From a checkpoint of a small transformer trained on Wikipedia.
Training: 264M tokens, 8054 steps.
Each number is 500 + 25 x the weight over its row's rms, rounded and kept within 0 to 999. Layers, rows and columns count from 0. Numbers have three digits each. The size before them is the row's rms in percent of the matrix's.

# down: layer 3 MLP down (transposed), 640x160, rms 0.0442, rows 589-639, columns 80-159
# up: layer 3 MLP up, 640x160, rms 0.126, rows 590-639, columns 80-159
down589 083:446522523506504521532575468497516503460489484489472484493482473481464510541536518498528504500454545527526478474516476453437497514495506500524488502503497556486521497513484462498513502544507502492511470462517510524514496538495504486491501508
up590 115:511511509488477464540533480520446527517505509483553529556513560496477428522485508518480494479519466490518491512500534531464468471519499503515524510525515497469500508479498483477503453491475478451496470533512541498452511506512478483466503495
down590 108:450496503577502509488545497521517477470495505471508527459476498527526458482500525522489519536514487495543538503491547515536455498476503499519515480551513533502469515512487468534480528473473498465479488502504551492483526468499512476499521468
up591 098:531482513501512493465493510472530502537505560496488513467476501461507517453475501498508490521474470544514501517517528516494474523525534537540529466530491430550449514516497499486524506522467524480461488480530469482515506493525522476510527513
down591 093:475534488461529515542525510504492505492527484453501443490476442486521523519477458508498487473506523484492509494512503506502482498506474478466477483490481457490541463529536526479547532508505446511494524546487512520474509539490476503498531506
up592 107:454436514561516506545533538528519502500504515533513532486481477519484514487505482500507500466511493492472436494508535501438489542525500534487442485517525491471519546494499538462481486475460482483527478480498523476490518471517522461519535489
down592 112:506473479499486533500539509524509553492473498511498511497514467447514517481466491479506488455473486489497491479497519519498444483529483527491494501469497548512560495536517449510472462460456492484474487492505555478459513477522486480524482499
up593 102:511522491505509519475542522468508494466467504520487505481486533485478498508545492510508472519512478569498508493485459517507495502549503491499524521518519503503445500466491526467494490465478510510486465519481451529505500484522461504493494449
down593 102:454523485491482528549511501452492500528567488525486504484478476498499513495532481487497497472520486511489471475508463482513581482534504518498522500513524467523463475521494496486529499517447497497473573503478508527538483496488470509484503501
up594 090:521466504524528477498497477521532471531521493487480532483491515525499513481503531534466471536503468474532486488517514523480442485476503526551506507505469531564485505507500511497496498531469441507473530544510525499501499500514503515491466494
down594 087:474514496505482507470490491457470519511498498500480470514540497516513516524496538450520491495476512468449485501497530536471540552475510526474493484482539468492492462484493462520585537496515524448551529519545501529523457457506521504543477504
up595 104:513515499494471506477504535479452519538524546534482475530496512516451517488493518516510523502502462530455492439509543495483541483499524523502499494458447520497541457501498531489537479540535491516584481473520475474524516461491484506540493490
down595 101:506528509509479468514500515483503491533508500462486539496452490508480496525446485501534503524526473544461532513515541539472535479499495512516547461488472502479524515498494498524533489495518448544513477475515512535497542498486463494511486488
up596 098:495522525445468476524501478468493474477504503466530515498444493518473480487516547480498524508502500474460516522502478496462491544498478459488441513502495498520476495508511514493508498503469535545512546522495514444483488507441510502487486457
down596 104:514469530486531494506439497496510533513519476544469503496524507496512500472460485494499502507526507449482517515490530505513496529475526491434433494530495484463515497512514494529459466492473461527487510499495498459515536466540495537497531487
up597 090:484495472547504529533513481515495508534475474470528473494463537517509528520511548474491505484518492500517483531548511493503498498504530530476483528502520517567522488507494468483477528492478458491483498465523455498507501515483505481497468462
down597 090:481524532497508524477491512443503529503547536473512455499519467503457479529502486546519486534466506521496488493512543503517532542490490501533443507537509510498520479542518505531470488507415511460525495457479531512481494486506493495529493490
up598 088:469506485508500525473523503476505510499525517501512472497461511554516506507506507519488532512526493466506531506523497485539462478523533515496519498486464510516495514508488459450513483480435479516490528512494500482480467494495479520517530484
down598 091:529533506496480536506449516460492561469483469525490491510482520471520476442469509507476526508491509510513484512518493478504491520512479473525514522447521489486537491476444499495506562486513523499521506464479476507510502492499484518508543483
up599 100:506492509499488508507514535505554506515475529535488487493492486495497496511440509503535469515512491473482552542483509507496488530475503462503474466504492490525485523529498544517521507454475475537488477507525507478475490493509490526560495519
down599 096:531498534493493480539495475476453534480500473512520493503454508466450502491474495521546478499530500529540481474500502563498463507512530525506532491489471517531541519479508486506534531502501460546509494479479470494539487538504463496483517463
up600 103:498493503511505528510499481488468431472487476473506516477483554427517490477481509488519490469486512513517497514543507476524511490490492472496483494486463533530504511461491527487511545496510486478504529483479510483504490553472479490469529536
down600 097:515500502474531520482485484559513523464495455536448525452537509498475517460499533525496473475516561504518526460507487496514471497494521435469488476482487499524500508462499495522485505503474497502495482507528458506509527476480500491532470487
up601 092:557512497468461494545486529480510460471484485479508531499478479484497488537520496505481484459505537476513524435523499508491553466508559483505504482510490532462508509499514493542502500504514505535491461489483545530512505512458489494488477553
down601 104:502503468525525517475490473519468523510503482500505506514476516492556469480516513496542528505486507493508474522507504492496464478472522496496546508491483465491549499539516485533496516438511515538518544481518483505512533500507507547484487514
up602 101:506493487489495486482455514505507500509497477515495500494471521490498526507502521479485521488491482429485516489479488521496478504491504469546513454519511452476488457506476462504516480542536490522568485497495528482459538492499458506499462531
down602 100:504495503500487532515549509498553473519530535495486492526487500552481470516498534500523490509491475473470500476503514489505523512488512472489460470542452462513518503531509471473520478470513491496517491488469525543498519489495545499481496534
up603 105:526540508547532500493479524491536433482494501488499513500575435507474522465521524519460492499515540478488448515522458476517512470479484511510522520501508496535451548507508522493482471530482466513522470490474525493482527512487516505513495508
down603 101:492470513473519495484545476488505506527468519516551495467471514490492470541502519463505545490484506497509529504480564472521458523495528486510454497520477540523523464539510509489484463500492515501471475544494466495511530500515502478453441463
up604 092:512538498457479522486517543501478494489502521488438473483516510569477462478496464484497476551483482548486453471514530523495500498465457518496516537480496549495498469517526467512502531457499505483491506455463481464514465479487536527534520528
down604 082:486507496490527477496519476511484498510464483477492523498504495481490535523508532528497502485467528488447492542522511479519530535538501505509417450494517515465554484509487505531488500542492509534486527480480496481517524534520514529502497469
up605 099:489457515491477485482420504510475456511491512471469541515529488488504491522504504579502485519483483483517470526529556479522522458546512523503555465489499484518500498528502546475499500456487477485504513501515510479490474518512491501502493485
down605 094:508495467451505502469478479490514501512497513515483473480492482485523501513500507502486511526449521489481441489469487516483510562543471514528508470488474489514484522561530502507480483503491492466478498522483462494498481529502548477536535492
up606 100:536480486514478494445514490462525494478513463558493547501509512518517453504528518529477508510517457465507549483510489485494509495509514470540500470531508478506453507522496531462521501490466536489468522495518504512464506527507525484510480514
down606 096:503537469461488511471498498569542484486495494522495455520495498513543543523509509494539481508489536453492467468463519441428506533468559493493491498555489511494502506555457525508524456530516510499493511483488520511480490481498519496540510480
up607 095:527557464509519510528542512478488504475507509503526501485481491506474473502501522509489543509523483478484491536505534500469501483564471505481512485489451490491483493478519517491547509492506496518498475479541527488534514458497501497493509501
down607 091:489454509491512454496502496522495504488499503492468486507526491535518516488505480489520490516458481451486505489537488550531492523456523528505453478513535489478526538477495498503484481486532510481426523504443462503457487528512505495528475515
up608 092:496477469531491500465491527462522503519577494508499509478453502529490536480505513462506461544516505524477464488449530502489490482483523475537507495517490470509515467502516532492457529483513470501474512518517505511488470472520483514537488446
down608 095:519458511495504511488519480442507525475539513506533523467461500462475490490507510497540519507486490478495522473505510468528483482465476509509500543514477464504502478459478471469505500527500531468526489499503488558474492485490532459494514502
up609 093:487533477503474523497532532483467526465504536497513510500513492510485492488501493481476511455498466463495486484489512480552503474479482480505487470498493499571525468528519499468472524497524512506473502470456479512495516495529500561503505487
down609 106:529538525498462504507545513490480502492521471487524514496493492577490499522497500499505514506479456506501515490550512472530489521482519491531450526487491467519520482489543532472517501465467482502479517496552508492492515489523502528457478495
up610 094:471501495511527491492503429517480513509464524499452537526498520482518484492477521501524459515510513497497503507495487488500509475501509492520470471527507517541453513547514517520478531497539503477502503520526458490535474469488542506509530523
down610 096:518489493541490508513470477501498517509505514493500542525488511507478437480497541459537513500514513518509448530484544515487493541489515480536476517514538487502494534553482503501491502514530482488488490476476468532510474521474538470496508501
up611 093:500506474556486462488506492520518443460482548515494459512511499538485478502514520542528477458490401500532503497540506481468497490532515468497499473489504519531522491516537492466456500515518444495520478502502526531491516457498511538458485484
down611 092:465443471498495503447498485455497523512472492471499496457524542496498509491451511482525493519495534518450510467494502539496526496517504502527551503478488498548482514514518471538483501517566478469483516483494457455472470518483475476517483490
up612 101:507542511570524491532536474453521534507492491472513549512519512478486510500536476525498517514460457528499493525524477461501480464525511507509495453467505502484484503511517492560500561435495529470503484489494520448481484491534495485517530454
down612 102:506481479474523528473485469486474536484516536510537458585482458545492494502517502496458511487525498525506494496523517495497503475529516502542474495512483516493502497491484494540481507539499529482500466498478521505526480489516503507495522494
up613 092:486489518486476501496556536493485489530503516502476477514461465501502508496521504527532511537542496488486491508475530504461476530567491480496489484478468485505492496511488491523478550485533521501483505489482521529526511501501545556520503453
down613 090:528515477492526480477460531512493494538538481470469510506545493509531488566498519493515520507486491479471459544506505492493524499466471471542488471488451482509555443520505511449509481525474495498495509519433530560502529519521516497483513500
up614 091:472487504524485483508447457504541533443485494511488536526501527513524530490490529509467506499527507509496475479480453498532456495508544484461533486402505544509497504493454552508526508516471487517509494469512472519495523508478483493481500458
down614 104:527451504516502472505511488497475529488452508492492477485485504492502531507509462490518531462541508501491461555508517497527476519463493510468517518454497521472441503485525520505480526505539498533522508495517509511534482483544502545457451507
up615 098:542491526510490502518477462462466502466480544533509510524509488489483447500470480527510530514509469503483478480508535477467513508553490455535458536499506469456500485505497533527517507486432476487555468471541503498491536504505526507486519478
down615 104:538515496499532480451476475512500526516522506495532494538491506494517480526517507465500538494526520530502502505491580495531506529528501509473461523486472472473500519532555489544528495466489518488537513489515448497483476550555492481460489488
up616 119:488462482485493506509499476505491540476483564498488525502520504515515492496554480487489504507515504465549493478487457467485479482472510456501527509475499533516550554529520492482513498539456516454492471506486520479496485508528486493516499470
down616 115:523521480499548501427491488499528441521539504481522444510512489498513530480453514530500540476499520476524518519520493493525538523454528525515458513517526477491489496492487496504473498520462490536505483467475500510487499489488533461519527515
up617 100:540484539499562500482488428518493516450511519520501545521490504476496523495479505533509501503486513467474468497519523463484496526529439502500518484438509484502440523502512507463509468490489501505475500486519481530441513532472498482500515541
down617 099:491457522526469479510488501491503497492496501533507447521516513505477443502482548552503507522501504530488501486511545464480467481495465500466509587557492487514540470490523477463463483472460486492486467520508539494497489493527497481552516491
up618 098:507504472540488460508558547506515493540487488506441494457489539513556530495495506551519529536513506510534488530507492532522525507509481514513478549497516464546491535461457544536480519490481510487449505495470504490501482478494493500470497535
down618 098:549508441525539520478457514516469494573545482518486464482486534485517527516506478516470474506536478492485450504497527514483460505531508461506491537479437482517533481473501514458463496471525522488525521533493462503511471481492533515554498491
up619 094:473547478460448468530473499511411511531485495505493540501508526542506553505516510533541483522478499516473490472488485517481514492522453501508505478454503530504507523499498523484508479446452486542470506504492491509504547499477519535501501478
down619 093:467520517455551488499459498462523498503470518511487509533530491485528495479468466493524499500489460469463482490465493481497489462466489508506516483547494543516552502496494488487535523516473514444505517487484529483497519507547500493523508497
up620 100:464424495490480565499452499517510503510508514531491496471530488467430522514488523528505524525514514473479514443553541509479507458495446489507508508495523552529483520543509512494502545505523482498537487499483498525487499490459477502552521508
down620 094:509523475495538535500505432520485514534484509472501519533497509517506479506521442488505510476494474528509501498516518509490551520495531466503503492435542527522511452515455490538470502478503486481524460523513468523485529521490516472496490509
up621 098:492558497475525456523525519496500471507453505512491488512482522459494480496501481527522487474503474505510534491511457468536538498537513494482494540478518524479488535523532499536510523465455538465524468469560511515473478510492536474515487479
down621 105:460493443515531498476501519503507540476499484508491488502395515458496495507494524467475492543538486493523472497431488495500491503461503504522501467484492508511512452513549527492525484488504473543539499505512552488489504473482524474522504481
up622 094:538504514472539469498520457486521508473475532520493490519486530503523510513510495503488513492468501503531492508485458494524507463501503509523500480505480486525459497502479463515519484535456488504528508495520534560453479486539479500505512493
down622 105:532524516533522480498455494524499547489492487453465458494503469536542489496509505524517492460509499494505480488583510475468501501503513543516515505467492497478514450494481477507519496477527502461441532520498520484517480486487549510505504501
up623 095:468491489506547495538524535466505546471510502524475491507489509516494513477521526505456534462539511489492477537493468493534455452507454493535516498504507521446478506475522533473511538489550487485522477475521535477511515501503488485514493516
down623 092:478477499544508524463493494535519498502537560502516533485508502485488496499471492514512483501487509509542457519516541515512521522519524509527467527469495466494534495498500501499527505515491549470541524469493478472469472484548506498503495440
up624 100:480488490523453539478504478526503491513489561462481458464524511545550487501477517469507492506491471490463484517483504502522494477496460526488517501492497521466503503503447490464492499527508484493519523517461481493481464524510482499526500503
down624 101:522511453455476494516492509523503498512493523462460526550501551514501503497544492491496500499509502478493502544527503528534499516524535490476538512473565492494501501488523516507508529486481531527467493504498500538521450489459477519498513487
up625 099:490509480537517521461531460500514536479517506517471485468480480501486475493503508493473500507542487495512505481524508536502489521515565489483493521477539512462501502510466475511483478492496520504532488501493483515440489519516526501476543466
down625 102:487473562499471523472492486470490496494496496530524490472485505484509493480498557500508509524505549514478520489452496537456505495499479503534481468476494502494514514496506590536545544544505475510512497527528497532491471473538512480465524499
up626 102:490509494490507480519524510508509544479504536468504515452497482463469500484549470459449489506501512516472460524524509539514512522494449503488460504505516468504468493508514507470522443495505489503460532499490500506535506520516556554514503502
down626 105:541503510529493551470472519515529524470493487522480517462509448472488500512486545502450485489472512479448520489476519503484484476482493502507481522501469515525500492533518476505499512536557509455505525492497492473496517517501474511514475460
up627 095:496497503532523501478525461535466519523499498511518471500503490517516530455531481497534531514470464518511518491510511496513495517477520477530527474429461491529489509543488489529479498500527515506495468530506486463476515475500531518492500513
down627 102:472526484520459491484470507498487484491456511538502480472494533551482480523509509489505493510460512505506557507493507495542495477495499522543566478514514455484510511516516533496507497512488496494499508475517518438485459486461490482476507475
up628 101:486468509480493479485491526473542523483500510484480499477464491559496535482540459472505502460510519473538435498535544556511471498510469510485520461518482451492481514547485540523523519532500515518506502519509517483513492508509518533463505486
down628 115:546492453484512533468517471513506489504552480510507478485488473488505496576460488474509557495473477519480485486487516536549534526498487472501526506524493544483493479564486506515477471497487508472520519531470495476476472533501486537476483531
up629 097:517482494525497511501523488495504477520515502536454518542471501546516474477483487509473487522482524540504461452479485511486504488494575516479516513519514507495495523483447526529490491488464517471485454487517553421492534499495506518518491466
down629 095:502503489522473538458499505530469489484444503508517503495547470492520484562504461473434495484497478495528494525498498501542473533496500503539506471485501512494468476506523529508508550449499522524502503491528522472497522530528497495475476480
up630 112:521434502487492497494492489493533504479525536517476520531484506490502545502476539478497494512507510528499469522524483457457485486470474505529518464468556516487478480517487527456499429483523503527499469475502493454542490499501515515557489499
down630 115:525501475519544491509487510463499537511512502505480499529443487469464522550518495456482496528535501492501522505491484510479487496496468482484519516484544493502480470479478509517478471548524523538497503496489496503552497516488490507542493469
up631 093:536531489508508453503454479513489511532517535523530525509497467516448514502458512483532509506523558506466482468507506500531504500513472497491448524507496494535527502479497511542503495517509482559450502484527466478501460525538523495459509488
down631 095:517538495525526483536434489526503494506480548542506530481462482485489535517476555521502488497495477544507489440511536541527521465509521496468505479464479452487535518484510484515491498482484496484466510492527477464488471515496506464513513525
up632 105:507493512510486507520440456501451455472497485523525535561535417508479490483529505509482505466497482498491501493504523494466505536515456499488457491543492483485486502499486487481531512511502521465516496444470544494490488510460532512468555506
down632 116:493529514514543533526493533503490464550531485491492497490520452490493487467482507504493499482487499527491509497492471472484522532521499552526515486522490504530489504481485491486560519478496502462501519453520465466527496523489501523488438512
up633 097:465495541501485522473513506524444513489515519511501512491553492517540509497510540474522471516487505495506468488462510475494465508499508500506470535485513521492551510527519476540506478479497446471492449526502513460519495483556517524502484531
down633 104:496517498496551503516541521470529457513501482518479455516499478521469512491480480496515471517513513549505497493525514501550555478516517517486554485472494505486484509468509512511488534535490492474493566433483524494490487502511537513530461510
up634 090:483538398475462513549532459485497478483457485525508527491493508556522518465530536509498502505469497490454485514496531523485468460508502479510539504522502534492506535504532513483505523502475470507464463496532474482511483496508487434520504458
down634 100:479491476498509539464516464561506476480456532495519474510493572494483540512462506488501485513478481489509492519520497519512469522470478552491464467516509493525480468529499515517501524516500469498526525509512564489501495464471499520457485480
up635 101:465559505476520495509515536466519500498488472482467510464533476526456472507466482476554504500500459527483469462535471501455499508531505479513488538539524477486515510521539493475522513527521530482537537485531499459469456495468513516513514531
down635 098:432481510510478503504493532483508518525498478487461510429483537478516517523488477496483515505520536467493504453485518440517496483540491496532543446495562510474503480521514513532478483500550497517491527477531502490504529482470499493495516490
up636 105:497480476491498536488493482497518545485480503488467505503527486516452507489461488490516498479506507465514505499508512526540508483493517533465457502499517541505542511537507496484463506474537599459480466466535477471524469485504561477512498525
down636 108:506476518510495506478488522509476529459478513509540515513464530492557451479510493495501495499511489504479500469529475471474472531544511447485533508476552500491502479518560465496497477488498485516486500518473527508506540508463517511522463487
up637 103:532499521476507466488510501498492494435491464495544517518514501440505515473493521500524553478464450541497509521438458466471494494469480511499548506490480482565494524520478500482504497494548520516459446485504507502468518542491523508499528492
down637 098:530443503517548510503506503496498479521519527504508508512514540496470556512479488500515486554518469523520495496497504524457501510466497490484488481466514485491468499497496471507520545493479474480484508471507520498478475507469476525502505477
up638 088:529515515530514549541516476491452439514491500473464496491470542525479535490511519517509500503493515488508517522478508486511491437541484491472476522489503534463536475493504536486486478514476499495454475441526468498511477481452489493520487451
down638 089:487516477491477485491484509518480543456531449513529460472481521476455523493504477453480527487500468542469470491476548491507532474469470497502533487477492514540484485510499539490493528470491500561505523524496481490536481494495489521523525517
up639 094:495473492527470488510530477463501488494451516530477481430542465472452515449528520485455463516522438504484475500467479534511510479484460517487488461517542494479496502498516524472507524495516514519452513466524523517509514543533512459486509556
down639 101:468519513498505539477465488501482508473472503516540468510491491519531538490476515526523494486517514488511506505449482484508514474521536504550529553434517502475520487496504487493511502476469486463531529539489502502501498470542468496500498477